config = dict(
    n_head=6,
    positions='learned',
    parallel_block=False,
    init_std_qkv=0.0413,
    lr=0.00976,
    train_tokens=321100000,
    steps=4900,
    dataset='wikipedia_en',
)
Each number is 200 + 30 x the weight over its row's rms, rounded and kept within 0 to 999. Layers, rows and columns count from 0. The size before them is the row's rms in percent of the matrix's.

# up: layer 5 MLP up, 1024x256, rms 0.0591, rows 464-490, columns 128-255
# down: layer 5 MLP down (transposed), 1024x256, rms 0.0591, rows 464-490, columns 128-255
up464,093,170,159,174,204,191,210,227,180,174,153,250,230,193,264,190,201,226,229,177,168,170,218,168,190,246,192,190,180,215,187,207,216,237,213,180,213,210,163,197,170,153,232,182,166,147,191,229,182,159,200,164,233,264,214,204,183,220,182,225,181,205,213,180,217,198,183,171,215,218,165,217,196,170,229,180,192,241,239,147,237,171,203,194,248,167,171,153,270,151,208,189,223,219,186,183,195,229,269,228,196,218,247,226,248,208,226,215,192,227,204,201,277,160,221,175,176,222,330,202,212,150,207,195,186,227,197,209,196
down464,095,173,168,159,266,159,241,206,224,203,261,167,224,200,196,173,232,201,212,212,162,228,203,213,196,153,170,196,177,185,169,205,193,156,147,207,153,195,241,226,222,154,242,207,158,190,248,188,274,209,204,168,228,227,197,165,209,213,200,197,250,230,211,207,187,152,209,195,156,149,229,152,199,158,201,215,194,175,249,223,217,246,148,203,163,212,204,190,172,213,261,218,170,192,179,171,218,209,137,216,229,199,148,245,205,198,221,227,148,272,233,193,220,197,225,237,219,178,177,197,158,243,207,216,179,214,174,194,216
up465,107,205,222,192,225,173,215,160,199,208,166,191,190,185,164,147,237,218,248,159,159,200,201,229,199,225,178,227,277,185,206,236,207,221,134,224,225,137,180,227,177,217,198,191,199,209,242,180,217,248,159,185,177,161,185,194,196,239,213,170,200,236,193,191,213,223,142,156,215,195,162,205,251,269,184,237,263,193,198,213,243,213,191,218,241,212,149,201,182,165,232,165,211,184,193,159,220,126,196,257,183,244,180,241,196,166,169,212,202,154,193,207,158,171,203,207,219,167,176,204,228,199,194,168,168,221,221,207,180
down465,112,226,239,185,197,183,238,267,197,214,210,218,210,231,228,181,181,246,187,186,240,234,221,168,175,231,200,168,212,200,247,238,126,188,217,187,158,160,242,175,172,217,149,183,223,238,200,192,252,168,209,238,232,244,182,226,193,180,205,202,192,176,178,165,219,210,183,215,162,171,188,185,218,209,184,200,177,170,169,179,204,183,180,177,258,195,188,194,163,220,164,149,229,156,240,193,211,225,209,171,188,234,169,192,212,169,185,177,206,169,212,168,190,241,243,207,158,176,215,191,214,190,186,192,205,170,138,224,193
up466,100,169,195,222,178,206,150,220,170,179,234,199,161,171,254,237,254,197,209,217,198,176,273,246,189,214,173,219,172,230,154,233,196,203,188,200,189,162,202,193,229,152,295,153,159,177,184,168,232,176,190,194,181,224,241,226,219,195,182,163,249,235,235,195,177,225,187,163,203,216,181,155,231,235,214,220,201,192,177,274,232,157,243,218,221,173,178,211,176,223,232,208,180,181,256,198,168,231,195,165,168,222,244,255,208,206,161,135,209,207,189,223,176,143,221,163,197,197,200,166,218,186,187,197,159,245,196,232,176
down466,098,191,217,215,181,195,184,226,169,245,169,202,204,218,204,174,228,215,242,193,156,207,240,148,192,211,180,247,236,233,228,263,159,217,203,142,231,183,206,226,159,219,206,185,212,224,210,210,214,220,250,205,167,187,212,204,184,235,170,233,178,233,203,194,219,144,179,222,164,131,173,174,189,202,184,264,207,178,176,178,185,200,216,201,152,265,118,168,215,227,185,177,195,224,162,193,212,193,177,216,183,167,167,216,174,194,204,190,226,195,188,229,236,186,165,119,178,163,281,220,227,230,190,206,187,201,204,184,169
up467,088,214,188,225,247,183,205,239,221,206,182,154,133,235,208,162,198,182,191,202,164,157,198,199,219,163,152,166,227,197,233,222,170,222,217,270,216,184,237,190,214,209,200,209,232,186,173,223,246,176,217,235,210,202,242,236,135,181,223,221,195,183,191,205,192,146,161,200,173,202,204,225,169,179,179,144,195,211,218,194,173,294,204,208,195,199,193,212,132,198,203,197,172,215,191,199,180,257,240,209,223,172,174,160,214,196,163,193,214,237,215,168,162,244,181,160,160,172,221,229,213,198,190,179,238,212,231,150,165
down467,088,232,221,238,234,199,193,131,170,129,200,207,218,148,226,203,170,161,213,135,226,199,209,237,180,228,238,216,159,219,205,196,196,182,136,201,158,179,131,228,150,200,200,204,181,193,205,184,154,183,181,142,200,195,178,155,253,174,157,244,278,196,197,164,186,150,218,235,219,205,169,254,214,159,160,199,205,232,164,219,196,144,208,178,183,203,222,204,197,231,213,136,207,152,135,165,251,195,206,194,214,204,221,201,227,213,188,179,160,185,147,204,180,225,207,259,213,197,185,185,229,182,220,211,164,217,212,220,210
up468,107,270,174,228,161,222,179,244,164,234,251,218,157,178,158,161,189,190,269,229,153,201,178,222,197,198,232,217,217,224,163,173,150,256,214,184,284,168,182,214,195,175,243,165,163,235,221,152,195,244,184,209,219,245,160,194,201,185,206,218,254,163,168,160,225,146,210,143,148,186,244,201,223,189,221,207,198,185,162,148,220,210,252,226,177,190,182,176,204,196,150,171,216,237,182,224,194,168,208,224,187,241,198,183,202,189,210,181,202,211,172,258,241,159,239,200,200,188,179,206,147,219,166,202,196,192,177,254,204
down468,105,196,179,181,248,197,178,202,169,228,204,193,252,221,196,144,203,233,199,170,171,243,184,228,217,168,180,194,207,171,137,189,221,258,167,202,196,211,211,235,210,139,245,140,233,212,206,211,179,199,195,212,176,213,213,207,190,210,213,242,225,257,189,192,144,210,172,236,247,230,224,217,188,166,166,172,203,216,197,163,170,182,231,222,215,168,190,243,237,197,230,217,179,180,194,209,212,194,194,156,142,135,172,209,196,205,136,271,204,177,157,134,169,266,166,190,222,221,237,190,211,157,251,154,220,206,204,166,243
up469,082,156,168,184,158,147,203,214,216,217,192,249,253,198,205,242,188,200,147,177,282,194,219,149,241,203,170,180,191,196,179,164,155,221,214,215,202,209,177,187,248,190,212,234,196,193,190,163,253,207,144,162,206,183,190,217,143,166,182,206,199,225,179,166,242,248,171,164,178,208,198,175,193,163,181,285,180,179,194,216,208,129,210,203,187,201,214,180,161,161,133,196,199,170,155,217,192,206,171,172,187,177,181,216,213,216,159,169,185,192,212,183,186,163,206,164,221,217,206,204,178,187,212,162,163,170,209,176,150
down469,094,170,233,174,271,171,220,210,253,205,280,199,197,153,199,221,206,193,172,215,142,196,171,190,243,172,163,170,188,192,228,209,198,216,132,181,228,197,184,179,214,189,202,222,144,206,209,177,144,211,176,241,178,153,103,273,240,157,204,191,161,188,177,152,222,187,199,215,154,206,249,183,193,243,198,159,283,188,200,201,144,227,139,259,221,203,186,191,168,213,206,210,246,257,221,177,173,243,198,127,171,243,211,184,235,189,155,187,186,229,210,250,221,186,167,239,216,245,205,181,180,275,132,196,214,211,181,245,203
up470,109,179,204,225,201,228,192,194,152,179,168,197,142,174,197,167,190,186,192,216,205,222,212,219,222,244,203,189,192,163,165,196,198,201,239,168,183,200,200,186,231,234,160,167,168,207,206,207,218,206,172,137,260,241,237,105,173,225,219,157,257,251,190,194,144,147,213,156,168,142,175,166,181,226,251,211,160,240,202,175,238,214,266,198,195,213,183,293,201,183,206,165,203,191,185,213,255,201,241,214,174,208,195,193,234,205,194,230,214,252,174,182,200,205,177,232,192,190,200,186,191,276,140,268,201,234,155,160,151
down470,112,198,198,192,217,144,205,150,181,218,209,163,166,223,199,184,197,204,223,187,162,213,196,221,205,209,227,218,214,227,248,178,218,217,195,173,162,194,197,131,173,173,244,215,249,231,197,230,164,214,195,234,208,202,154,208,212,169,178,192,189,249,208,208,209,231,200,194,124,219,159,197,130,211,181,195,192,146,164,170,235,270,201,152,200,151,198,205,228,210,190,170,190,183,222,164,205,160,204,254,216,206,197,127,185,197,258,162,265,176,208,256,189,171,203,264,233,201,217,224,163,100,238,188,168,216,180,229,215
up471,114,185,216,227,174,185,187,264,156,196,216,270,226,213,220,203,199,133,207,236,259,158,220,203,187,234,176,205,207,151,224,166,271,223,171,249,221,193,191,177,202,144,194,172,205,189,216,211,168,208,193,224,225,154,219,234,216,231,150,215,181,216,227,170,120,199,211,232,219,177,213,213,227,191,220,206,254,225,188,243,211,204,158,143,198,204,166,221,222,199,222,199,190,183,199,235,159,198,204,173,158,252,159,176,182,168,187,203,238,168,214,198,222,180,187,160,229,179,209,169,256,192,199,144,211,165,175,211,191
down471,111,158,176,162,199,255,202,201,238,135,164,180,178,216,186,259,178,225,204,206,216,185,238,172,150,242,196,140,165,215,199,213,180,203,264,175,209,194,204,178,168,175,219,180,185,210,246,199,172,215,177,209,148,250,165,150,203,219,214,217,173,218,208,192,207,188,175,171,190,146,191,171,193,178,201,212,230,242,207,197,267,196,244,183,227,178,190,173,233,175,189,250,199,209,198,179,173,141,169,189,194,191,202,159,270,223,160,263,212,172,213,208,187,222,155,216,216,212,216,176,212,190,192,214,256,262,186,159,214
up472,107,237,191,168,172,195,155,232,229,214,155,195,213,226,183,198,161,201,212,218,147,179,211,176,152,174,205,263,174,234,149,210,139,188,248,190,193,185,215,225,210,215,200,219,219,113,180,217,238,216,229,198,198,223,249,239,177,205,193,176,181,241,172,157,212,195,186,183,187,189,202,172,219,207,237,156,175,182,146,140,212,215,165,198,211,200,211,130,204,157,261,201,165,197,206,206,174,197,171,191,213,199,218,141,205,210,191,161,226,223,217,238,212,172,203,161,225,235,235,180,212,160,181,200,202,241,251,232,175
down472,105,188,251,186,200,179,220,211,214,201,207,149,152,251,226,204,258,245,174,162,238,212,163,196,249,173,195,211,208,158,181,236,234,266,242,180,181,206,133,223,166,183,193,196,257,163,203,162,205,223,234,228,223,172,186,217,182,191,153,270,182,145,145,216,157,177,168,194,169,206,200,203,238,198,238,264,218,276,223,205,199,197,229,192,214,238,247,242,193,172,181,199,187,190,215,235,193,227,215,240,214,198,224,199,160,185,224,208,189,232,136,192,145,211,202,216,214,243,156,212,182,249,247,136,196,168,220,218,212
up473,111,187,246,178,216,186,204,205,205,226,174,212,226,170,166,225,220,178,228,187,228,172,204,218,240,159,190,223,234,187,217,211,185,202,205,224,201,234,220,219,224,224,221,232,236,148,246,149,231,213,207,192,141,199,205,208,202,193,160,227,248,229,240,197,174,260,199,205,196,235,201,200,143,240,203,136,153,201,191,162,220,164,199,128,174,276,203,217,224,223,175,180,188,199,174,173,239,214,201,241,226,200,151,121,167,254,219,174,190,234,236,199,196,230,210,173,171,212,250,221,196,182,196,210,188,187,209,228,188
down473,106,179,201,204,181,194,199,234,198,212,151,191,176,196,142,181,174,178,202,205,200,215,184,191,185,237,155,180,232,194,227,271,169,186,197,151,176,192,179,220,260,180,224,227,183,200,271,175,208,222,224,225,179,195,232,192,207,222,242,242,149,206,210,181,216,171,244,219,180,155,251,184,191,195,219,200,280,183,187,209,227,119,221,278,202,198,196,170,208,219,201,202,171,170,173,151,173,188,204,168,232,199,211,169,190,172,173,219,238,180,219,163,175,220,191,181,191,276,250,234,255,256,142,221,177,191,185,173,149
up474,115,275,225,148,209,189,246,245,254,221,240,160,219,268,236,184,227,181,231,200,185,169,199,234,205,228,148,195,246,176,162,200,238,231,198,212,166,210,196,227,240,222,183,208,240,223,186,247,221,209,160,190,202,218,189,214,204,191,195,208,234,190,231,173,170,204,121,203,196,210,217,209,148,176,165,198,176,141,196,210,219,162,258,225,204,188,222,216,174,163,177,183,186,195,191,221,273,181,203,247,188,186,99,229,148,154,188,177,174,216,168,168,176,174,211,226,215,205,221,222,147,197,201,215,179,179,239,196,219
down474,098,181,230,252,197,142,201,193,207,177,237,229,265,181,247,232,155,173,174,206,218,204,198,239,225,237,219,187,216,187,249,271,234,229,202,179,229,261,181,175,207,245,147,186,177,260,257,192,201,246,176,205,204,205,202,212,157,218,212,154,195,234,176,183,151,178,285,190,201,145,191,176,254,180,232,252,186,171,162,157,195,255,187,187,231,216,195,194,168,179,236,115,230,205,213,215,228,192,203,176,160,206,216,189,228,168,207,171,197,245,192,222,213,220,179,143,177,159,161,259,174,232,207,179,182,158,227,200,197
up475,085,226,209,191,190,133,189,172,203,193,233,214,205,233,205,192,247,188,192,157,182,199,140,189,131,186,238,220,243,221,158,189,147,262,226,198,193,228,203,175,201,256,185,193,218,190,254,216,186,231,194,261,213,185,210,179,218,207,233,262,273,270,236,226,210,176,259,170,183,202,228,222,231,195,163,203,216,161,186,161,218,200,132,181,182,203,202,193,198,243,187,159,224,200,225,198,227,211,183,225,266,147,173,208,185,233,179,177,134,156,235,234,154,207,229,236,197,176,229,185,207,186,228,248,177,152,176,235,195
down475,094,205,273,159,282,215,177,262,204,251,230,224,198,161,237,204,199,166,218,174,228,176,191,200,172,282,166,219,188,184,276,204,185,218,159,230,192,201,163,214,235,195,147,203,174,196,146,184,147,152,192,181,162,164,203,183,270,188,160,201,193,222,208,193,234,191,176,225,192,138,185,202,209,232,184,193,189,209,160,217,195,197,125,171,173,198,226,172,257,157,194,183,188,220,177,207,165,217,171,215,189,217,186,228,203,194,209,231,200,157,228,240,240,186,233,208,219,170,170,173,170,185,241,192,234,207,168,206,218
up476,108,216,218,164,201,171,201,202,212,181,205,246,200,222,238,173,191,259,206,218,241,185,194,165,236,225,241,208,197,177,176,225,225,173,191,271,228,186,239,171,140,202,249,198,246,182,198,234,174,228,224,185,189,189,235,183,194,210,154,190,259,174,164,223,161,198,184,215,177,207,204,233,264,156,257,242,218,195,214,187,233,205,206,232,203,252,151,212,194,193,208,207,199,257,220,208,227,255,209,251,192,194,132,241,176,182,201,189,221,204,231,182,219,279,183,193,174,278,163,262,238,239,278,181,198,182,210,203,170
down476,104,189,162,161,144,178,179,204,178,198,176,216,156,187,222,265,229,219,215,221,209,279,228,186,161,220,239,204,163,175,183,223,172,150,167,243,189,189,232,215,241,182,214,180,189,222,221,222,136,212,188,218,229,252,162,198,256,248,178,126,177,217,186,169,214,197,176,235,182,209,192,243,234,189,193,175,195,245,181,157,207,195,144,198,223,189,154,186,205,166,200,237,228,172,207,185,217,194,177,181,171,213,201,242,257,192,228,160,193,194,211,214,213,174,195,169,216,260,231,265,214,199,221,195,232,191,207,189,212
up477,102,174,158,232,232,189,180,184,221,243,175,194,241,216,191,128,225,222,203,230,180,210,242,154,266,167,242,148,181,201,119,206,236,170,191,169,236,185,214,191,178,252,265,203,221,172,208,203,181,210,195,220,222,197,185,172,182,230,145,222,254,237,224,214,181,203,175,202,152,197,232,163,220,180,258,193,197,182,151,175,156,211,211,212,191,222,183,212,237,246,138,152,223,210,214,231,192,192,194,141,197,180,177,205,220,266,133,190,216,178,188,181,228,202,189,208,222,244,209,229,224,242,219,232,209,192,211,189,213
down477,098,224,232,201,260,188,175,224,183,219,199,179,230,212,229,196,180,218,241,231,175,177,228,202,137,161,220,140,161,207,260,191,142,189,179,203,215,244,231,224,196,161,173,155,207,236,225,197,226,183,222,174,178,208,134,205,173,208,226,184,190,188,205,216,177,180,195,170,189,224,242,123,232,226,188,234,166,198,186,174,214,224,240,216,226,174,228,194,238,170,168,221,220,256,233,199,214,238,209,217,189,169,215,212,189,155,147,183,204,164,207,193,213,218,224,180,204,198,178,223,147,208,255,151,202,194,182,268,165
up478,105,222,175,193,193,236,175,180,206,199,217,177,179,214,247,152,218,202,194,215,205,167,187,207,238,244,181,202,155,159,248,154,236,222,194,163,191,175,262,171,201,140,231,202,179,210,215,220,200,237,180,174,261,220,209,179,156,217,225,141,192,202,225,227,236,203,176,168,197,193,182,255,207,223,232,222,197,138,227,188,187,182,214,180,223,205,163,151,193,207,219,141,126,225,218,220,196,178,196,251,134,205,277,213,186,163,215,211,218,196,196,199,201,151,159,213,225,259,215,177,210,171,272,205,188,198,164,151,174
down478,106,193,205,177,153,123,213,227,172,187,176,231,198,185,258,180,228,168,252,165,158,203,258,190,230,231,197,227,188,217,237,195,198,241,181,166,247,206,191,203,234,202,202,228,183,177,199,191,190,192,185,191,141,189,179,201,204,254,191,166,226,230,209,222,236,209,224,260,205,250,171,227,165,220,182,189,213,213,170,205,192,234,237,307,186,222,202,187,225,183,194,188,155,243,182,173,245,188,144,190,183,242,168,205,225,120,203,197,212,201,254,242,204,215,258,242,212,153,232,225,170,232,278,178,169,216,182,175,209
up479,089,211,176,154,194,224,178,190,214,241,265,213,236,201,188,159,168,192,191,228,161,242,210,174,227,132,199,237,233,205,214,186,180,184,225,159,201,173,236,184,202,202,230,206,197,197,142,166,229,204,173,200,190,173,182,157,217,204,227,211,130,180,144,180,232,183,235,178,183,136,215,211,184,191,177,164,246,171,173,137,219,213,237,158,189,191,182,228,151,150,238,195,215,206,209,205,227,189,163,193,199,212,161,174,140,221,146,198,217,176,230,213,240,221,238,279,224,221,192,215,186,138,184,180,206,230,216,164,208
down479,071,202,211,153,249,212,195,215,176,210,217,169,239,189,156,229,161,225,230,237,192,200,154,248,250,132,155,192,230,151,190,216,203,197,172,199,211,219,234,244,158,203,204,221,189,224,228,198,183,243,195,159,165,292,257,197,206,202,164,215,174,227,212,202,188,178,214,200,192,254,194,196,216,172,192,225,193,169,179,152,199,167,196,145,176,214,208,158,234,221,186,171,254,226,212,202,218,222,212,145,174,139,229,244,190,157,176,229,221,191,155,203,190,168,200,213,150,155,152,221,215,173,228,172,245,184,229,252,173
up480,096,187,149,261,186,210,132,203,226,189,163,156,217,219,224,202,140,243,192,207,176,197,230,161,226,212,222,164,226,181,198,190,270,197,167,152,201,209,206,230,226,185,192,192,174,199,170,158,201,207,175,278,228,170,236,216,231,215,204,182,185,204,171,183,215,208,182,128,185,148,224,252,210,200,240,192,205,211,205,182,173,158,216,200,114,178,246,212,184,191,129,172,234,180,149,249,190,181,193,167,207,209,243,168,193,222,173,177,187,204,198,216,203,150,210,200,201,211,219,249,194,199,220,214,206,235,178,210,202
down480,104,195,235,141,185,240,239,184,139,133,195,204,175,224,163,189,227,204,228,148,174,234,185,188,228,208,215,216,157,141,193,198,170,229,190,150,228,212,215,157,210,217,140,203,183,182,218,266,203,188,196,269,141,200,159,238,186,192,206,170,190,155,250,213,147,218,290,166,205,197,223,192,213,144,203,161,162,168,159,210,202,176,250,239,153,233,168,224,153,219,234,243,194,205,276,233,154,139,160,136,181,194,196,191,168,196,208,230,186,170,180,220,204,234,204,212,198,183,145,248,167,182,187,182,229,211,187,147,195
up481,102,242,181,237,179,213,182,212,177,238,166,187,230,190,233,239,176,191,101,174,225,183,185,178,206,209,169,227,246,182,213,218,242,168,217,206,226,198,142,226,210,188,251,203,225,161,233,255,147,173,209,226,200,235,173,211,197,217,223,220,169,238,214,199,223,208,214,248,222,170,247,152,222,204,237,200,214,185,192,263,196,152,174,137,157,218,186,192,214,162,161,208,221,183,202,199,275,212,251,218,222,236,210,166,196,212,200,158,197,153,174,196,197,198,174,179,180,121,179,213,191,230,171,205,224,200,201,201,193
down481,111,218,237,203,235,176,189,222,173,215,201,165,262,196,202,195,151,189,176,160,225,198,200,174,157,260,180,180,238,198,173,161,240,224,208,231,211,235,210,240,266,184,184,227,121,223,202,201,208,206,278,237,218,184,198,209,219,181,197,217,159,161,209,199,163,193,177,251,179,173,220,173,275,181,198,194,188,208,196,259,222,196,214,196,218,147,204,211,183,228,261,206,189,174,219,190,246,224,168,217,185,175,166,202,191,217,184,255,162,191,247,145,170,222,206,174,163,196,215,186,220,158,220,151,169,152,214,179,198
up482,114,301,192,197,199,152,192,195,223,183,218,228,194,216,181,237,185,198,208,257,172,204,210,182,217,239,193,261,179,202,168,216,246,228,258,201,219,215,181,177,246,163,200,171,186,203,214,198,239,177,226,188,184,207,202,217,210,199,209,199,247,135,167,174,230,134,197,210,229,233,172,209,155,239,191,163,237,191,125,227,236,186,202,200,225,226,197,139,210,192,157,224,210,166,231,244,139,149,191,183,250,231,181,161,217,193,236,213,217,208,201,188,207,259,190,184,177,204,243,193,184,238,138,203,214,195,230,162,172
down482,109,176,203,170,196,153,215,203,167,227,216,196,211,178,168,235,199,167,127,156,191,175,218,238,201,216,213,206,223,191,233,233,199,142,192,194,250,232,193,233,220,189,231,213,219,184,269,165,147,149,206,153,210,184,182,171,184,239,192,216,167,191,186,184,155,276,158,202,196,177,182,208,199,180,220,162,146,218,251,163,224,222,154,204,180,171,194,215,245,255,218,240,228,245,223,171,182,164,226,196,191,210,237,186,207,160,226,191,198,180,235,229,175,205,180,247,229,186,177,222,262,197,188,144,206,205,215,227,219
up483,105,207,214,179,189,248,157,191,238,207,177,194,211,197,175,197,162,205,216,207,160,190,194,240,232,263,186,204,240,224,215,235,239,246,245,177,162,184,200,225,220,210,239,187,234,176,207,235,199,171,148,258,188,264,193,200,224,194,176,192,188,190,233,232,222,158,193,181,239,184,190,204,168,220,166,187,216,176,200,221,207,207,185,236,172,208,168,187,197,220,199,192,214,170,170,177,217,160,184,285,180,235,209,191,175,163,187,195,223,224,245,205,193,202,221,253,180,179,254,194,173,213,169,169,164,221,214,234,203
down483,103,187,204,206,186,243,203,203,223,170,219,152,242,236,186,174,191,199,168,245,278,137,179,206,220,196,223,197,183,194,190,174,191,210,226,172,185,172,211,207,210,190,149,169,225,195,254,176,201,213,196,198,131,149,180,217,211,210,170,203,226,174,213,186,151,199,155,170,256,195,178,152,212,240,204,197,231,196,151,208,162,219,209,202,217,144,199,250,180,126,201,127,160,167,239,192,170,175,176,185,189,187,214,165,138,146,202,199,176,163,230,128,188,233,231,157,209,233,177,232,196,210,247,214,195,244,156,206,225
up484,081,171,206,251,224,187,162,208,178,199,179,143,239,160,216,214,198,199,192,214,185,191,182,171,223,204,256,193,230,151,176,217,207,164,214,218,220,171,179,216,178,184,189,164,212,168,209,183,189,152,242,194,209,198,204,151,247,197,179,201,255,142,208,205,195,258,217,147,154,173,189,159,208,195,178,171,197,191,218,176,186,180,202,205,268,231,244,194,193,186,231,157,182,188,168,170,173,175,195,172,163,215,177,193,211,230,117,178,218,170,248,211,185,191,165,192,152,183,177,177,208,228,229,219,190,224,185,192,231
down484,066,177,173,199,229,202,185,174,240,182,193,183,231,211,197,203,192,171,210,221,162,184,193,176,223,161,172,209,221,185,209,231,213,181,180,171,197,270,249,211,202,170,164,185,187,180,212,200,208,213,162,203,145,189,242,207,204,204,213,220,183,226,234,211,206,150,199,195,222,239,171,123,226,148,194,175,189,103,188,183,243,186,148,169,175,241,233,208,205,223,190,202,229,204,167,146,217,200,256,153,233,156,176,231,175,189,177,179,180,202,184,175,174,133,185,197,145,143,167,153,198,243,179,181,189,208,214,231,194
up485,105,181,202,242,226,238,194,185,242,205,173,206,240,208,149,225,147,207,159,239,170,223,211,205,241,242,209,197,158,226,199,249,178,183,182,178,231,175,301,221,161,210,173,235,166,194,163,191,262,190,182,195,193,211,259,225,206,168,171,207,177,227,219,185,263,257,237,199,206,178,210,248,242,233,238,170,177,223,228,169,178,157,208,167,195,241,204,219,206,212,174,190,260,215,203,215,180,211,208,230,200,139,204,199,238,173,196,159,192,226,165,163,192,179,267,201,220,193,232,197,162,167,193,152,134,222,157,162,186
down485,111,253,170,196,201,145,223,162,150,239,256,176,219,221,220,242,180,217,210,160,248,209,154,152,192,222,233,272,194,230,229,243,221,241,148,181,197,155,196,245,245,220,156,215,137,242,213,205,192,224,199,239,205,204,182,199,195,195,211,157,135,245,201,195,225,199,190,216,189,199,182,184,152,202,237,211,207,209,231,201,177,161,178,207,190,196,187,198,210,217,192,194,196,190,145,230,184,160,221,237,235,198,217,186,243,209,229,219,177,220,211,201,198,188,213,213,170,207,171,193,213,236,151,233,183,208,163,133,196
up486,088,214,167,173,211,138,192,186,135,224,206,146,193,220,210,265,179,230,182,155,233,227,195,206,165,166,173,164,165,152,175,157,244,206,214,176,266,230,190,181,183,205,198,220,268,278,207,194,232,143,218,203,182,204,179,230,223,209,225,248,183,182,202,241,210,197,183,189,186,191,182,171,212,192,227,236,207,237,216,231,223,170,183,204,160,195,191,180,170,204,209,197,197,144,189,217,196,148,231,170,122,248,207,177,184,221,215,187,153,183,197,158,190,208,210,194,212,243,202,246,245,208,207,192,187,190,160,214,268
down486,089,212,151,232,210,232,193,181,204,190,213,240,172,237,201,223,233,248,247,181,193,189,209,207,233,239,185,202,192,193,169,262,214,181,213,185,223,216,247,213,188,153,217,206,184,147,222,162,145,200,213,197,225,176,207,203,183,153,176,190,170,103,161,197,259,187,216,172,182,223,183,144,269,222,204,182,177,169,189,172,194,187,260,194,248,183,201,207,203,246,183,222,185,219,248,202,144,198,234,140,242,148,184,195,265,155,210,214,199,174,157,160,211,188,230,183,163,198,184,240,208,238,167,209,202,171,202,215,201
up487,097,152,211,209,175,182,219,228,239,202,175,197,201,268,193,239,216,199,197,234,203,192,199,225,183,186,174,232,202,203,220,192,220,175,231,189,165,193,176,241,190,225,204,228,229,205,186,195,221,202,212,197,218,199,171,223,224,191,247,227,182,210,160,230,167,233,205,227,208,205,234,217,148,233,195,196,131,225,230,240,183,167,229,195,192,277,175,129,214,152,210,178,191,180,236,211,185,227,186,256,187,222,234,205,169,249,236,165,237,244,229,220,188,196,226,180,203,147,190,163,204,192,197,264,176,224,156,205,187
down487,102,250,219,191,200,202,250,188,164,155,186,217,209,182,186,182,233,217,211,185,208,225,219,206,180,221,192,193,221,168,217,212,236,185,199,227,214,200,181,211,184,235,194,238,240,158,177,202,260,224,187,164,212,221,192,208,220,159,197,219,209,210,134,196,226,145,196,187,159,253,233,229,201,164,171,180,254,194,195,269,217,213,228,182,235,210,254,180,161,256,198,229,202,144,213,207,175,184,213,213,250,173,144,229,208,174,237,254,187,173,199,220,231,255,122,201,185,200,205,200,191,152,225,164,190,207,248,223,146
up488,105,206,268,209,223,171,174,193,184,249,219,211,219,250,200,186,218,162,231,187,178,236,161,236,154,201,182,211,186,220,239,121,230,250,219,169,146,191,179,210,259,226,196,159,151,159,159,264,174,188,201,178,227,210,151,229,161,199,216,208,185,179,212,179,233,202,213,157,254,217,198,114,172,218,208,204,230,157,196,184,186,288,189,155,179,254,174,187,211,172,154,196,214,164,178,174,193,258,144,250,223,162,216,244,182,206,224,230,185,204,202,170,234,179,224,243,227,143,221,233,199,196,167,256,184,233,186,217,179
down488,103,175,217,184,217,232,212,241,200,193,178,214,137,182,196,180,170,240,213,161,245,174,212,174,228,154,178,202,227,204,188,183,135,198,152,208,212,155,195,164,218,256,217,171,203,204,233,143,191,264,212,193,191,153,193,183,179,245,143,170,175,244,202,261,182,157,191,185,195,150,225,150,218,169,175,222,225,215,177,209,210,235,217,205,222,201,212,184,226,186,253,186,200,202,202,179,215,185,220,157,194,197,192,173,183,202,240,165,157,209,217,197,208,211,186,219,201,152,197,217,159,179,226,277,173,162,207,198,206
up489,092,202,211,179,225,180,242,179,197,191,204,201,236,144,196,253,230,236,215,203,156,231,145,207,190,176,238,216,236,169,220,211,217,226,174,163,214,196,220,227,187,198,242,142,203,203,187,203,233,196,222,217,246,163,168,218,215,187,183,151,238,233,207,133,220,225,267,207,217,178,222,212,209,127,188,174,186,190,209,218,179,175,164,221,195,178,209,213,211,182,206,198,240,186,212,202,220,216,231,181,208,238,240,181,182,229,175,144,216,231,219,179,233,187,231,157,169,197,171,147,177,194,184,201,175,239,228,213,226
down489,092,219,201,229,213,246,216,172,237,228,221,237,186,238,185,215,202,210,246,220,229,138,223,202,243,179,167,246,215,241,199,216,194,239,184,229,227,185,176,169,219,250,167,196,187,187,205,195,199,184,216,190,177,219,206,230,241,191,178,214,239,190,230,191,192,171,202,151,210,220,205,249,208,215,196,247,214,225,195,171,249,247,174,202,174,185,166,157,177,255,197,202,195,169,218,244,206,240,224,257,195,256,178,218,188,179,216,173,175,184,221,190,161,226,174,272,204,184,228,162,232,289,158,224,220,179,172,234,225
up490,108,269,182,146,203,219,228,133,223,248,199,204,208,188,227,262,217,139,191,195,205,202,179,180,209,167,182,230,171,205,214,162,197,198,288,220,200,209,174,262,228,202,213,153,226,162,246,178,254,237,178,203,213,138,188,199,220,193,192,225,232,187,167,212,237,183,220,223,185,191,194,176,216,198,194,220,207,191,182,133,164,175,283,205,200,229,160,195,222,153,246,129,160,211,230,202,217,208,223,225,188,148,149,252,195,240,218,189,182,186,185,239,145,179,183,203,226,178,218,263,207,216,145,200,206,183,216,252,201
down490,106,226,209,220,187,178,188,229,198,168,235,182,239,196,216,127,170,218,233,145,204,218,196,203,214,112,162,199,215,182,248,228,274,188,197,190,202,185,200,225,208,233,180,200,176,210,167,229,177,228,192,199,221,120,150,194,156,189,204,172,251,193,199,210,196,181,132,213,216,204,213,179,186,234,217,193,247,190,153,174,171,202,163,209,189,194,199,111,211,217,130,171,222,179,175,218,219,157,169,170,200,227,218,237,230,210,207,164,177,222,160,224,226,186,218,242,244,170,241,214,146,190,202,161,165,216,198,198,194